Part of a small language model's weights.
Size: 25 layers, 3 heads of 32, 5.14M parameters.
Training: a variant of Adam for these matrices, 7031 steps.
Each number is 500 + 25 x the weight over its row's rms, rounded and kept within 0 to 999. Layers, rows and columns count from 0. Numbers have three digits each. The size before them is the row's rms in percent of the matrix's.

# q: layer 10 attention query, 96x96, rms 0.0488, rows 0-31, columns 0-95
# k: layer 10 attention key, 96x96, rms 0.0494, rows 0-31, columns 0-95
q0 014:482540521503529541513524474542517524565534485514495550491509497503477466488494513473483503466497512511468487512445530550503509501492546485473483493493536534499503465482517478482496489461492487515497527480543500540481521504479507491543462509534537510476463502476523479509475530505534494463
k0 052:501515442493508529464506510426499549531494470523524457490578503506517453491502473470497523481479510482498477533523507488478507535495526504518475527465505511511475496503537470478516481503489516485497520483510480523486541526526461500496471469526497494447520491505492511506496525500519472454
q1 011:517506503526470521519497486499489510457446479522472478517520478481527528467513494514511478495446498474543542479487507519508427468525457510515506452490490497437475493469476480522479492492491509489481507531542496516492452491494502500551514492529486515486529493515499520450494537494520487475
k1 048:501520442496509525466506510424505551532488477526528458490578499512512448487496470471497527483476510485496474530522515491476505537494527507516473528467506510515476497503530474479516480498488515491501517487509482523484538523525456502491475472528496492448514490504499513508492529500520472458
q2 021:549459476517507482435522536459544495480497531508538485540514536518436534521462498530490518499525508456504499470535480465476523487483499500508488494516464476507499502517494501507498540540522485515506478480476509503498468483507490501438517513463463483488482482530513533514488495498480530498
k2 028:504519450487510536491490485426483538518499467515508469490570489513521462503510477458496525476476523470501477538514511496489513539503520496507481515458524505518482480492531472474507475499487525480514512487521473533465540530529467503505485478543490489453520485512484504516496529490516462454
q3 018:477498509517519481559495463533449495483529467465490520431490482523530498484558481484513472529508513559535492487453503498548479502501492497475518496518500501500530483487501525477522472480493538486524499543507503478467506550521502518522518499511546516513483508485487496481471529473471503527
k3 016:520478553517505480504501506558543431509512525473496533527443508506482549517495538523511504510515484507488532470477496507484508485514502525496518476560470488483523502508484522527481527516529465512515473492486512482531455467481522508504513508469494501564473520499510483515523466513502528533
q4 041:481518496510512476585468482529455485504523471496478554470475481515523504496590502497511505503486526542518472499487507526527495484472475488461525527523521505507539485488511525493534475484512525495509513526499514496471499507510516505545509494519555516496475517474446479487479507494491499524
k4 087:505488544513489464511504515572510453476513524493485549507432497495473533493491518529505487523518489526488516457484489511526494461498477504492520479556487485491529521506463536527488518503505485522497470502483515472519455468475527504492515529454499504552487507486518483499509472505490537549
q5 033:495493485483503526479558568501532503513512439486539481504495529505486529505447501493502535498517505506473448489476476528481522461486544482472514527543497509558506519493500479495464489483459518515498513493472467489537509479503482503449503505481504505489503498454476501512534489513502478451
k5 059:506485537502491462546489503537480455482506533477469550508440498490501516508506528510517475522515490527511537459481488510509493468491450502473526496531492489486532495514457536519512533507514484511497481534492525470503450484475549512491528526498516516545489515486505487491505479489466556548
q6 053:518515476474468537442506533496544506495521515510503473540510523477492520501412508459511522494507507485466486505499505523461544493522574481519471515493487505515478513509504460528453501510490515501499501460502472515553512508492473493466484494499480486493505501503501499509528465495513455456
k6 077:475503463490497522492504476422490529545471481531528452487540495512519476507516493486485515480481504482516496556503503491472512524512531480497488502439513523507472473493537452479495473498509515476505529489521486518487548520523488479525484467537487489445502492515491505495482535503521445469
q7 057:507479526533541555481543489532514516513508499488493478499525517490508482514453485544507461485519525484526491524482545442512411503518549544529469470492521505479486498465489488486492481505503494487513509520527485529481489530501465497471505502523462478508536494511496507482507490518474479461
k7 072:487493497487522537499516467486469575518504473500543420496506502485509509518513501513477488486484531494504472546492527495508485516496568490508466482476524516504477468468518472502478459487481516472519529491518480523494540534496473499504494494506519477484492492532475489491464514502490433452
q8 064:450488517521523451572502477497449477506468490496481477459476487531511491509575481556479477525503500537514523489490471483543460490492451522479522483525502486493519496472492545499525511478509497503490520515489499502462472490517543503527524511503511505507507512478483507465491534482493503524
k8 148:481499507513498447510497510535484465475510516486468530511438490483477506500487503544510491545510486533496536461483482506519500477495443525504519481538506478489521518502451545531495519510488468525494468513491510490512454466479534512474526528469488505553511507485518488498519477494472549552
q9 090:549508528493474548482495532532563525506521563510495534564514502496490491502439506496530518485489504510509489496537527515479512507524546491499446477474498520470482487502508508482505494535501505501530490516503483517521519528462469501435496498485506484500520519475455494547507477485499487484
k9 087:515454540490474570541518496491527522541532495505524499490491504532525484521472491490501491507476505509511484525495542487487491482515550490481462523475484502504512478524504484523521457538524535475513498511497471501529524567493456530498475460516476457502509498491434489484489501504494485463
q10 136:523488500513529487538498508489511447457481497492488486502510532494503506501525482480488519484467539498517511484526520478490476487481506478501483449520524466501467510519513500496540491493490475541590549471551474493508505538491540523538479514495490498468506480468496498464524453463513508535
k10 114:560515479508518481522499498466478472465474509502491460526470499462503517501511506518510550484490532510454510519481509521515487468505526481506486462522526526488460506479503536490531533466443484515577526501530513446494477502500498470486508484464477487459514491512469500500505526458499505521
q11 149:508507499536492516558512503473473491450515507544514518441504519521493489519475516461505504479474506520537512462522497516515516524537515530552496509476481524504503502537461525523483494502476524485505504456462529524497462476458491461478498480516508483539463483526444506487487466490477531500
k11 127:474487486499511513516490526469528489478486489546490536503520531518521492546460498453526512494510484490536495515489505478520512514505499478517492503488465506468488483472511535510451534459459553478469480496529522527484516558504514443513500479491467508545469499498456490461490462473476523481
q12 147:479534484537452581504522532482527498473512499500498541482458525485506502502482512502484524532513572516470515511491527484501531490511473509526499496496478519529544461504510452480500511504510452526503483484518497474469483513538502511469463545495488516520478517497514538527500464483501471521
k12 129:466523519477478541511486494502493454472476488530500489529494487492461492500463531498504483496498530543494481488482503462527501486478501522521484487458436531579522480477507494500533514471538490518508524519487525510478543505538496495497457525475499520474532511534468504533478482485545533503
q13 162:491515486507486499579507456476492527500502488495492435575542476475521495492484518513499467532530498506512465507517528519500534486526491521479507510500504445495535515551494488458484501466501493498455435493506511511461522489497517470496470498466488522486489515494482499468517502517504492524
k13 136:457509524501492478515522493512488480504501491492509501556525487490541501483482490497521477491542484494510490490508501486513524512532451530484479508540501487565539504494495489460489468516527482486481473469528549513485467513465495504503453453463478526463485486521472502442491529498533466550
q14 158:530469540524517539532485499495488454487474504500506493484522443498447528497533521503495496531442513450499464466473520497465478497505475492479498495470505503541470513496516528520481463523468530496473467487474455504521465535506491476490495484494495468474470540477519505507483509512480512549
k14 141:499533511519583545526496513486506486492492492453480501491535504528467491477467538471505472508491518477471536507490514511535497512525481487515471530496530478502487533468507482510524504529474539481464502468467459508521473561499501460494518494496506490495504510428517487489488518536513506535
q15 173:489489524480500482531549501513530503501531499519478521538491532497486488487475502460532518534540519506532505489471462542514481521454527514474491493506541466532491527484526571466503512517541517476483491528518516496473483509514502506484526507494513479554505469520520529534554490507541511524
k15 153:493522508517508472490571493510463519533502512494493507527550494513473505521501479486479540501519512506535497482484487533480494504510531493470512535488505488508538490507500505520467500497498481497507499482488523418472533547496480503499464487518490458510472515531543536564565509477530515507
q16 011:474522527472550436537504476545482485517526508495482569486518505505554502467510526525510488517506507498479470473500506503510514511500504528514496491478533469499542522500507519505535490505498510460500515519491534535456442513469456506483524510547515531501500519495561491503505469478496501512
k16 060:503482557507488472528497493573502453470507527474483544512421496494484549512502526529501475524522490518497521464481486513523491464504476497487529473537488490489524508500465529524484520494514489517503479512490519478512460470478541501502527531471499506550485506496510495491505470498483534546
q17 012:454515513476518500506457465547489502517483448517460581491478466469553500479554519469504468488487483515496490504485516517520506489499511497501522505464517492486487484472496510482533484473485518503464488509537525494488526538517501508541483482546546516508484509481456498510501522535533489521
k17 027:507490559511490467525508501571512447463509534483484530511427497494483543497488529535504480518522480521494522464484498503521496464502484504488521479545488486485527513495473521523481518499517483518499489505483510473520456473471535494493528525468490507559481510495523485490514473501474536540
q18 012:548482489530496514496494495516488476495527547475488451465461474532457523488526495494560488508530536520500505516487498534521531483455525487460495507543470494526518504483512521543486532505539518528526507495498488477473487506501539516478517504476504504516461530502432493475479522482463520494
k18 074:496522447494516537470506501425492547527499469520515459489582500507520458497501475476498514474480511482509480539525511484477508537496518498515477526458516514519470490507533472474508479501488511480499524487517483523483544528526464497498478474530495494448519486510495506507490528500517469459
q19 016:434539504457502529532510490542468495533520455516474509483492484459545492503480513479518522495494496504448488497439512550489482479512501513500513482502496529495525493478497462493471466444442530500504531504525495530512523497502496496525475484536530508512503484485524469500506498511538474466
k19 063:503486551507494467526495497577506456467509528487477543507422501495481545507501522531498480527523487521497516464481491514526493461505472497485525475538492489490526513498466529526487518497516483516502473511487513476514458468475535499501529526465500506551481509487514496497509466500484532544
q20 030:472491476501493519456546535488560509518452485534542443504517534502493524491435500488485519529497469492473493491488464504475522462514482491500502502520482531542486527527476472500480503496461503525474515479468477516546506487526479497466507496482461495492545493473512522494552494495510489493
k20 034:527517514513512469549466512556511465467544518524452569504463481495521506478519525502521491497523499530515522482480504541492506466478465523475514506540519492487533501496472532519536527522522504522506477506490525483488455480479534505495509511500526494545482519485482471523506495493489557537
q21 051:529484501509516533434537516503562518495471530510510463548525524495452511502397495509491503482502474450486476503520487478487492511519533510541479462491503511505471513520502467484471515493486495494484493477498483512527517503493472500453496518488459494498518492522524507528532483507504481478
k21 095:486511465488508548486504471434485541522486474495517440492556504516526482515507478475485514480484509479506484549505507488481502539512530490502484511442509519511463482490538456478489469488491511475508531493518483528486544529526479491520493474534490496453514489516488520500487525500510450452
q22 042:558498539512516552484525478556474543465496566488480496509510502495446503498475477507521443515483521472496502495514531477509468528548529511525487446469522520460460476511483498512476481501520481485495492524493493511497481523489455513490510524495491533490478494545517496527512499483498512506
k22 065:517514485490498555473508510462511551495496471502522453502549504529522491505484478470505507479486530478484441540509534496506494519519561478504480510468486505503470483481523470487482463485494519471513533491501480528487552523528440500500492475511496482460505487518490518487485511498518441456
q23 048:511491533522501487552470508485475504518497514499467555494504444513509458492554493553525487498486494510500547515482528481529479522500420522497530461496510485469494518510517542469547506504517479499498488533489539491477516464506498502521482506503486514519524501499486507518527531495520536553
k23 049:484460524515513494506495503564501482495530540490478515517450478472469497515512502563520481517491484511487535482459522500503489468491483549522512490531507470483535514503472535510559496527508499523496456508479533473530488516447531527519491509478476480551523499513470478519512466496479524508
q24 066:512504487497488504473509532469556490521510497505536490550501502472486511488443519425518540505464481475474492498512489545467533518496566451504520533502494518543506513536494472469485492489489534505484493495512490493555522506480493490486471526493498495472486497483512531518517449498490470493
k24 053:474525480529501517532501504428488485555473514538520474492550463495509482458511496472487519471488515487505515551495483517495504536512533478486505483479507525509508480495549480477479484490512518474477530501512461515512511525505480465486447520512513502429486495470482525502516528476517459474
q25 097:499496488531474467484491517453480502486498504545491485537501523494474527502523492525512520500500463451497516458523445509502527526507446507521536461522479482485452512500513522502545523482519464527514493495449501510502513504487538501488525519474532539505507511519522494542514552454528510536
k25 089:566530482506470532482485490447520507511470505523486477533548540497520473493469469468523582462507493466521498482528490535479518516519493522502482517498475520486463503500527505450507515526504499517516492508486484525484489509525488501514508505525527503476518540476492517556529511459519522487
q26 115:502465458412542532489459496543533498491497555498499554522527445532505508474523462491463498527499490511497517457500490500498504500485492480493508484501504513511509493520461512488451481525549494494501497503465472504501529485459520485503474521513504499505507524444469511487521508513504491529
k26 113:513489468460571517498539522462532451442484507519481537499486482492519474461521465518473507499475527490524518517494516538494504486525526514487510506503465482507490524517514543492513491487503467504539478494498445500521499477458459504509472513527520485512528524457472520460530510503520499535
q27 142:521506453554566530521515475520467504514487523508489481499479466505509491506500498506501546485542465504494504496516481466509459503561477486469525498515510523529513523513513514504509502545491501525523514548471536539436523477528497527488461512507516472516508485504491509491487497561474495528
k27 126:483496491558510482530531485517521532497503504543446497462502491483504527521541516506497477519561456487525477499536540513511500560515479459523472495470499521524529517483490485481489521513482506505523523521465482515519495493502524527502444518505507439513537490514457509473471504518509528511
q28 152:493468505504498502502551509478503545505470526481467517493472472474496540487521498505478504514494486540519514493515490502492469518485523486471543520534554440516461476479484504465532518564462515519488483533487466530488484502502485465509495477479465553504506539511526506488482483463546489512
k28 132:526470501527519505491513491476508515507513488460486497527466481513502522475521486447463515504585530556485521469530535485498482495498498509460495488485534478523494456518506525489497502491442479480476514512457476503500478527468468492504485493533471532482530488504545512538508470462519480495
q29 160:506483530478533525523502483464508520469513504487505508476545490472517495511494492487497491507523531554440480472519509501466534522527494468502500540502459478515501534452476521477525511524516489504461556519574462512487508484475523516504480510512495525498467480536523498547529498500469487480
k29 145:488492523502537501527482536514461523547504504508535516533484490487452527472484510495468528511540520542482506486519522511470498535530511483499555532486453508473514536503518484470516511476515482469478518503539444467466457450501492502505490507459499466505491455533498478505503526475506512495
q30 164:459503564514495466508479503498540496470546478520505503522486536512506524484521512519481502497462524528477533518538500471528435508522510488522519502495521492527493483521505538470476512502500522540510482459483502498466471533478503490501501500535503496548509508452465519527483573514474524493
k30 152:476500516482538484494450538480505499497542485493469499525478537508451477486494522520487499496466458521515488513492528524507487496504535492527484515472535488561482474507508491458427493526463484533493501494487479518496495547498511515539504474542480508498486494497458523520482530486459554510
q31 155:518494538519488451476488537514491507498517496522480458477523515545461470523493501500497547491486469497460523502534486485516506467521488483480494521516519432511500476487531500498505511487497517520494509520575479469536474476460446500490490565481529518509506478525503514536515507522496530501
k31 140:512492491474472502504520518499491495523544504472509491488491525526455546510494461441503528485481445531442482511490508515492499488512490505498501537490549481490493490521517483466504546463504472482514527516529474526504497517501488493508496533487486470442474502534479521516535507563460539473